{
  "head_dim": 64,
  "vocab_size": 32768,
  "qk_norm": false,
  "init_std_down": 0.0,
  "grad_clip": 0.5
}
Each number is 128 + 32 x the weight over its row's rms, rounded and kept within 0 to 255. Layers, rows and columns count from 0. Numbers have three digits each. The size before them is the row's rms in percent of the matrix's.

# gate: layer 8 MLP gate, 2560x640, rms 0.043, rows 1007-1023, columns 384-511
# up: layer 8 MLP up, 2560x640, rms 0.044, rows 1007-1022, columns 384-511
# down: layer 8 MLP down (transposed), 2560x640, rms 0.0335, rows 1007-1022, columns 384-511
gate1007 102:124108089103096127170222109086151153101134156169059117166139133152110144119194096138146158158148125139165114139108106128158142093084064091121139117141147203152103104144069155159079127105155080162137157118104115106116181144060118189180135082119082054149147119092180177172125153155074114089106064091122182149094150169120142180109131094129094148156182202121089106164131159122122054132152
up1007 102:090044175127136074145142130093109128128117162154123148134077070152174161167081172169152119136112126140146097040145122120106141170187153149089181140117224178115154160182183125150075139155177122149148125161110131106081147097102144194092095085142116116085113116108142114125163136078105103080114135199158153138131179129149126118160121113121164133139143154158149151138141073118167145142159
down1007 099:116144131115119121133138132121126148111147168204177136176152113125118186124108104071125115098162129116154168179084116059117159127136086086054145189134182166133215133132148121152103120116141111131138068106058122106080155097115115165135134095112122108102117054091193069143158104115123193093072137089099147107120069108117158170119121052114168109112154136153153192170062108097133089127113
gate1008 101:140110126114115111104088099135170179135110066129128151169190162126085162142100125106121105198139123126093150158140070113161120175141128127118088147130122163090152144161159172158073167162175116064128162095119097067110114147116160107141116100196170154144204104189102175211111087059129106128098153133136087118117139118119085142089101088158181147164139131064151158154100109130141146173100
up1008 101:105143182132100106162106170076099139152164148129053155083029147093153148097121140205154107119125128142098130122176137103170141129142101154149182086140154129106161139184199123092161132134093129209092146175149081161120123180067161045142130151131156111064145141108126123144121104148084093168091133134220087187117100117127125148156140066168108097130119085122146089160178131118146073169139
down1008 099:180092184148103138095144136107150081103128118143106086138141131143174155121164151100102109161142153143103114108082129150114072093185148145104107095100117143118151147152173078176111146082139142109174112157117106137126122113143152146137076193119165155119131158127160155128149154082155162148176100134086106120058102153092094129111138212108170136150161038109155098124161101090093130119159
gate1009 094:118110146147140094109111116073085144160142099122084153127125113145122133108133145179157110067166170118152136187139101123169099050110077122122114195141099132178183155113079127075147160101108158112128099169103183131104125080087114161092093149084126203100150149126178111161125094113121083066144086189137107116108159110138158114074163054166086093158168129122109123120156125115155099122130
up1009 100:141073151063089114148174151104160176145159160153095156114109075123130087111133158155148099157108129120119111166157052164107196101153132147124131112150146084069162114102154036128170120136110147198103169144122115186089118151112115092136109097090157150129143178118187182184163092102128123111075127171142136097111105088080110133115151167186106086125085107141109066136123143135151143147164
down1009 099:141191094163111130115114140144160172068202052191131161138111109200138124086119098143160090088096183130109176171143086050120110057184106159092089072123116146072127155078154183117177116098176156201134128191149128092089090154179114138132145143099116150152130125063176154157173114115086104111141153134128148135081176170064121111161173153075112102143122115094159116128144118118074164164177
gate1010 094:159113074096137082126163076139154135096128098134097102177133186114087170133147118136183075144168127095143167135103121140146105135150136116055111101162102090078095186142146082067121167160148125104154101122131108163112104120117139135080098113147144119121129138119086100123120153126154058145107108136101049159207166103087169117095144142196128179140195122156060115178115173103164107167179
up1010 098:096121177086162150099066146114148096141143119106157192151111120152132131118116162110142086141127135140148181171122202154126095119056154135176117079057058160139140149124067151142140154135158151120142217111231089156092136142126085108135099181125139118097105173147130142087128118129150137151191194078170100069112144160103059171082110155081095156090138143157031142161148133094141127139084
down1010 103:133127168135139145110125187115129124113125129082120116154128132156141121193093069145133126146185120132119132147127136138113132137200138151134207116145103126038136092181140110118131126125160058170172112105157131163152094153217110117160145143159163115208127103105108143169128122091107164113131154141133107148111139184130122113139140146167145088175120221126094083171140168098128077088173
gate1011 100:073146107120096122143086092138122129108086113116126140116135174172143119146161169136088156091154096136117149151178122096201125089128120117138126211127135132127101084100146117157119121154158068190168144144114090155133156106105194123152153068140101117150155135141173154117083128143114065126078157073079159116122143124099146091119109112100165126115203139093111103164147158103170125147119
up1011 100:136205137125061150156152124062126136103163107106109167138098150181130149162191116083129118150138097140091162095103106158148099073138111088096042144162113106141121108138182080139129129083125110128166168117100104082116127151136143141076168191103112167134091042133120070066167059172149145151143186145096142179066137189096139087109162106103178157105150128112175097067144107086162145125119
down1011 100:155105105133153076107125054135148138110120224106119185145132204160147171155169157118157137160100163116142101059177150176109135160107128100114175126162112099115122118115108139095134099192048049133120103114097145065093078113088124125138118192050145121155107161103139139141103178090097111168111121144131117106157100146112176150146185164154075125144161179106117149107114118095135117112096
gate1012 096:146083115149102159168184168154128118117076141085121085107120118148094076161078082130090178165089162159091124148149175111159158076146066107138119075128095137133128129124077099172133154137111091113119117131159127193100123105100127168115115124116104113111152130159094099101177151122131174075150170183177180078126159130122135132099221174110138022139171101139107097074143164131160147125085
up1012 093:082116102145125095099146060166157141114164115065142140144104058127118215111162077151121051160146160107158163149102209137129127157059151120188122078110168144126138159149063134111103067146124162106106133103100183117113146157167128148062214141106171146103167179116082214124154167148221143110091130084093149134142112120167124076174144052140119147100096128098150093120116146129194144121172
down1012 098:188113134120068128119093121107119119108210140113081138171082139168128081087115094156163138164146093101142124104115099153100121134103096121142103123177126155124123116148114121037092160101134139163071141099180130117130115123080193162173102133124151146125142098114144135155143070091120097155154148146119109133129135141137156141104117102088119132146133111083113170123119145128120194049123
gate1013 102:097083158133148106081124112086150115154147073115172147135143114101168144098113113110151118148114125105123134115113126146174100154096096139118067138096063103097113195084125182112172196145091085120198115128124115153149091165078111170106070103076160166071104149106132134177106104128178097176176080109094116084180195189104145075119070139096136098134125127138081151120190147140106151115162
up1013 099:126025164097086130117148156110101153106163179149137185131137132102118088177131185141112169150056156176093122117056128162160146195117113180191172148153119120146103124150116126156149161144144123134096130089097105059100105181138089144115119129147126113131093089059125138172100136149113108057162155094139169156095132132096129145116149148092103091042134078141105147102187130103191095086184
down1013 099:174031101115214145114109126132100123090151192140151123161088125146114084120150157134086102162132129146110139107120136153125079173098153123147130084098098220120117096065144138127200116099098132180156172158085139168127160113149098103103134137092146180162041119175136119176154109128173117102096093177115160127116180207116092060092076146131116193106104095108100097158188134086128174130169
gate1014 102:131154107130134068138131121102138137142139136118143146079101089121104153133142173114098123139143160143076120128137155120141163154139139133126156120176086103149080116099156160123155127156118152155109092135098133161141112139065106161164098137182113122119177128127068158116085113085178116130144129084108091100153135172085141105099085157100157147131106111141085122139097102130125120145121
up1014 100:142151122144158108076108121154125150114171079093128080121115134146149099131119122093145118159142066124158102183168167134142172126064087119120098102175112119107136099161133051126100112128097182136113116173165140147183116078119171085166137114154174103178138107125132191147190058128152106090069109163119140135142145068102182117048138147097153122122094063151155132123141102203181030129117
down1014 104:156114161137147111106144143148125072140149128109136117079195079137092129141154114091122100074030097092174092100135134136163125125106163109083093072123067156151151128147115136147122181167151169200134149166092172127146108093141124164165092117156153119082153125092105124106183088091109090112111132203124085136138109100121146125126181165165135160101136104099140073065108154108126089098105
gate1015 097:099124105149139101069160093197133156143158112202089165184160109132116142134154142074103151128088156132074164137128090143142123130118027106168105091140088131161187132120145166175155124107147156107149105113040090145169160145150098145115112148153148150155127176149174131124139225106141129158180207147122068122116102149107125116157187041081117169133165138153135144134112176108133172036086
up1015 099:197128082086128062142162099131140133083072128161127069120098138120076145136088056129155147096112129149133128141119122126118096149137106080061062088130097107098124087122160164105122044110106155071161099159143076050140125098095099122107170103174099076152119091136146225103122075168140113105102117156117165149119136188120135157124088136123194128127115046076151126121069129122129150052166
down1015 097:100150126129124136079143131135121042089179126107104091133138123111179083083129197108122118110096075135099107140084154142125130197121125125127064142169136157104107160160137081082128107101054149113143137116129111101101105141064163185157162069090092096070125106080099128103135142139191133116122089106135112143117124187146127061125074084108106147192135136089136050155073123106166115139095
gate1016 099:132102073105186132115144092123110063117092100142152117142083073188099100119082138167086130099180157126117159110175180028170098148132113119220137115175141109156146120167136128196094136102199063113156132162142167101143094121092117021171112158140070149048192147124112124121054112073190100122115112054144172114105109136115145104101139138126136213151104165153195088138107168130161141161143
up1016 100:071162124128160156123153178164160125142112095195163157138096158145129119174134090087059170118167123121112139135126100057141138131122100096104147141048126097111117114160130141167151109172138147143148102203111180148114077074136175170155124093169148196091132148063175087132147121162124118155121046078093128119152207130164114075085083134136183148162102121122087115124076133108181108124104
down1016 099:053133101120124061155139139179118151121157095162091142118080134147179137168146158184176125125055125106137148107132168167139153119063148125110136109070073122109081102174184106121118168152087149171166109121135104123138113085122223137101149114108087113114122107125147110130085136170067086076079199095153113063150124154111149141128140152162170118129149097123160104136129093143142104083124
gate1017 098:204139173149111107099136176166164093160094142168126121112131079139129190128126091164159167166110120117151088149104160087106187087187130092167049095112083110064125102151150108137104146122113161169116100119137105178132135147166183172103068112160153171108109060178172112095105092141119160130131182123157105153114173154126142160096124099086090138092158143159111189133128178063164050124090
up1017 095:089080120115204133162125142121130204127097130137110176145160145112099174082137162160146093119140112139183130132078082115139160060087091189140164120166148167106142154110083165199151066112132095142134132126121117078108111105092150101125106132110135116122113123163139124178134117116151106099067140189140102113096107134125143152118146120127101162066190129135120177148131147166123096136152
down1017 098:152118205125119081091153144127156137121116102107138123125019129134201096151114132152115163126112149149150113123137141114125129067136111119113180131121129162100119093157165148068097119130165097182186116105151163117104134121159095053136197123132135145093128104110134127136169182108077134118154135121156136072172141156097120156148122143206110118115124171163147133171105132160174121114167
gate1018 098:157155140122145154130155140113123140141114125187146137107127106138137119145162122169096158066108174095116120086134115131117101102150125137168110138161125156077107067080129129138058114099113168078184143145168091158178115084121152067031131129076110117117169104129185153130104146108086129142141080116104094141139111096159141120177141097143164132122109133072149149156126056129113058149186
up1018 099:097125193100171138137114163131066101117179121139130140113138137159102114173100076120143142188121156087121068130173164137146129172128156068093122119130154102148098121099093141164066142161148147139108083110133107099188112118112094125100151108145158160158176138121164185145166109093154069103149107135126107141162126092115143151139156117144136180073143187070138138124097152120125083135114
down1018 100:066083107105160129137128097113118156153144130164210105136164186127132137149076205144106133179142115148148119147097089097082141130104173176130101172057102151083143108079158114091081162099052114213185066068114156114072154018080091133124178162146126130083149137185079087085124146099111120120148086142137155142069138135052094123096115145116139172100097088129126130145114126066126129149153
gate1019 097:121140250106161109155137073066086098128159133113114109111114176132155090126118105101126131115158126181124116175112053199128132126150151153129096088111125185161157177145140107115126118125156229112114143144144083124112136100145101160109101097072123155123098152088118083123122069124088092126078119118171187147145134161108100102104081142061131101197099116111095160137122109089064141100175
up1019 099:179128158107077148104129184111083106118089114140158146154138142196151139126174144126144152167109134113082172107122119175116120081171137158149144154182083106139106143142135088096088107190131082120180131172098161118142131137151076182088123150094102138130149106125136144159083081167145108164115091126186153129140107117075133107077109141110107109086083142144140177057111137157154098086162
down1019 099:169174083113147118176107140118045065135138146092169227163066142196126106172139143149123125112122096108165192168173062099112174170129133181101100130158162107126119154106090148105137066134135120100110116192093139167142103144131148146129167146120113094126194164127105150166154094144073147146168109155119073135186113104183082140161158150108154136118076130129115138115076203112173156132162
gate1020 096:178129160120113125104092121156092117163129106163059089135103155158232085115124099086149145108158069119160130091157156151132073113118136115157136047155163101131096120110074133088186142122126170128094142101115094084073129111110098136189133149131131118098131096145144130135134129141152126150133100121144103094146095147153141143139151203128140112122151138102156151161154128124086181146140
up1020 097:099179176089165093167105137217114106074101111162126189113115136097155120159135143113226137101122101127102150121106139155115187179114178109121117155121168156165095128153088162153111101106151108089138084139152077091185168163112141095071108119130104198090168074133072163187175136125123132059117164129160142119143139070127114113134127162131139129164224111085074130139108122130142130086132
down1020 097:192103146104132142110134133124143157138130091090167125144100112125194098104125132136083103121111129095134116145150109113146174093147166102117137187197137025108134117170157124195133152157123143067135151179161108099127137134141199112130104128125100104147154144079120126062132148080147128123089147152112106112113118135121088077157113095117098164110086092102124132133062139111116194118127
gate1021 105:135144137101106133088151097196148100157117134139133180154109096117092180110207103126121150125101126168130088123112176135180162164111133129133084113144103155156108156120128114111070148191075195121138080208179152144092166090112095102162127101135133100138160073081126139137142128098122061120112018188120116127147127149130166074087074048133151146112113118126114098116168184150083160133101
up1021 100:139126184179113100111053129199140146071162101179186134116141132097136119120098114144100088181071134137082098077124100134127196127144136167130115139108164087112156129156087117170120144090138142133114026092158106154170108179148136104155103125204112116102073065163153088127115156099124155118128130209170076147107079165129163051146142097137099136145080179111171101149179195142115145087058
down1021 099:128120144121197112145094113103091098117117102133065127139134140144131133133148141115195210130064078137145126135095131125213150105114205160131110058144136108150138147134127085132087159119124164145101161148149146134178116160113130122158128104142106068104113092115081137179164101144105071130083137084154207152119103165147146149137123081135169167185118146129164150096155120167067137115093
gate1022 099:128102095115133173118060065153147133087098188159125170113097087076120078144115161152149129119117093154145103149152080101126114130129122127147062147151104150124173119142090156115130132080123147208113140122118099089133101106120221098045140133095132120125119127146191170173119131171126090177157120120099151062157135154092166191233174125178100107122131114111148120111164141132135162115147
up1022 099:169107176145079136249130125112133076133095127127094160092132147202150169096122124175108110168141160151097232093114154192142112133143073135126123169156113121079070132121119163133099135151105184144085093132110101076144075089178145191168083112141129088107126121154113123105104124111067174138169129048094147129153136081152150074161095194102110137139151136160151118130124130108140110123116
down1022 100:173147128146118133126128120146100139107112126083116146187067126093129110133128129146129091111152176111196134122149143171137119130085185206172146071079120161040152132136161123114167151075169153200134116152107104130096122121122103072155151102191122111183087127130145081077113142109122092143135140118104167115152181142112095092146180111121082121078121137073090133132152141153151133139175
gate1023 096:134140171161128067145073130089066155111116078103159102081114126130151190096081143099183143145147120142104069125102141112096120089114159090153114165097076175092109120172147055176117175133075130143083145115049047047102105120138136160105169129158150099116159130154124139112122125150099193108145042138145162098147148108082110133118069101165151072120067122081190150116144137157205099092115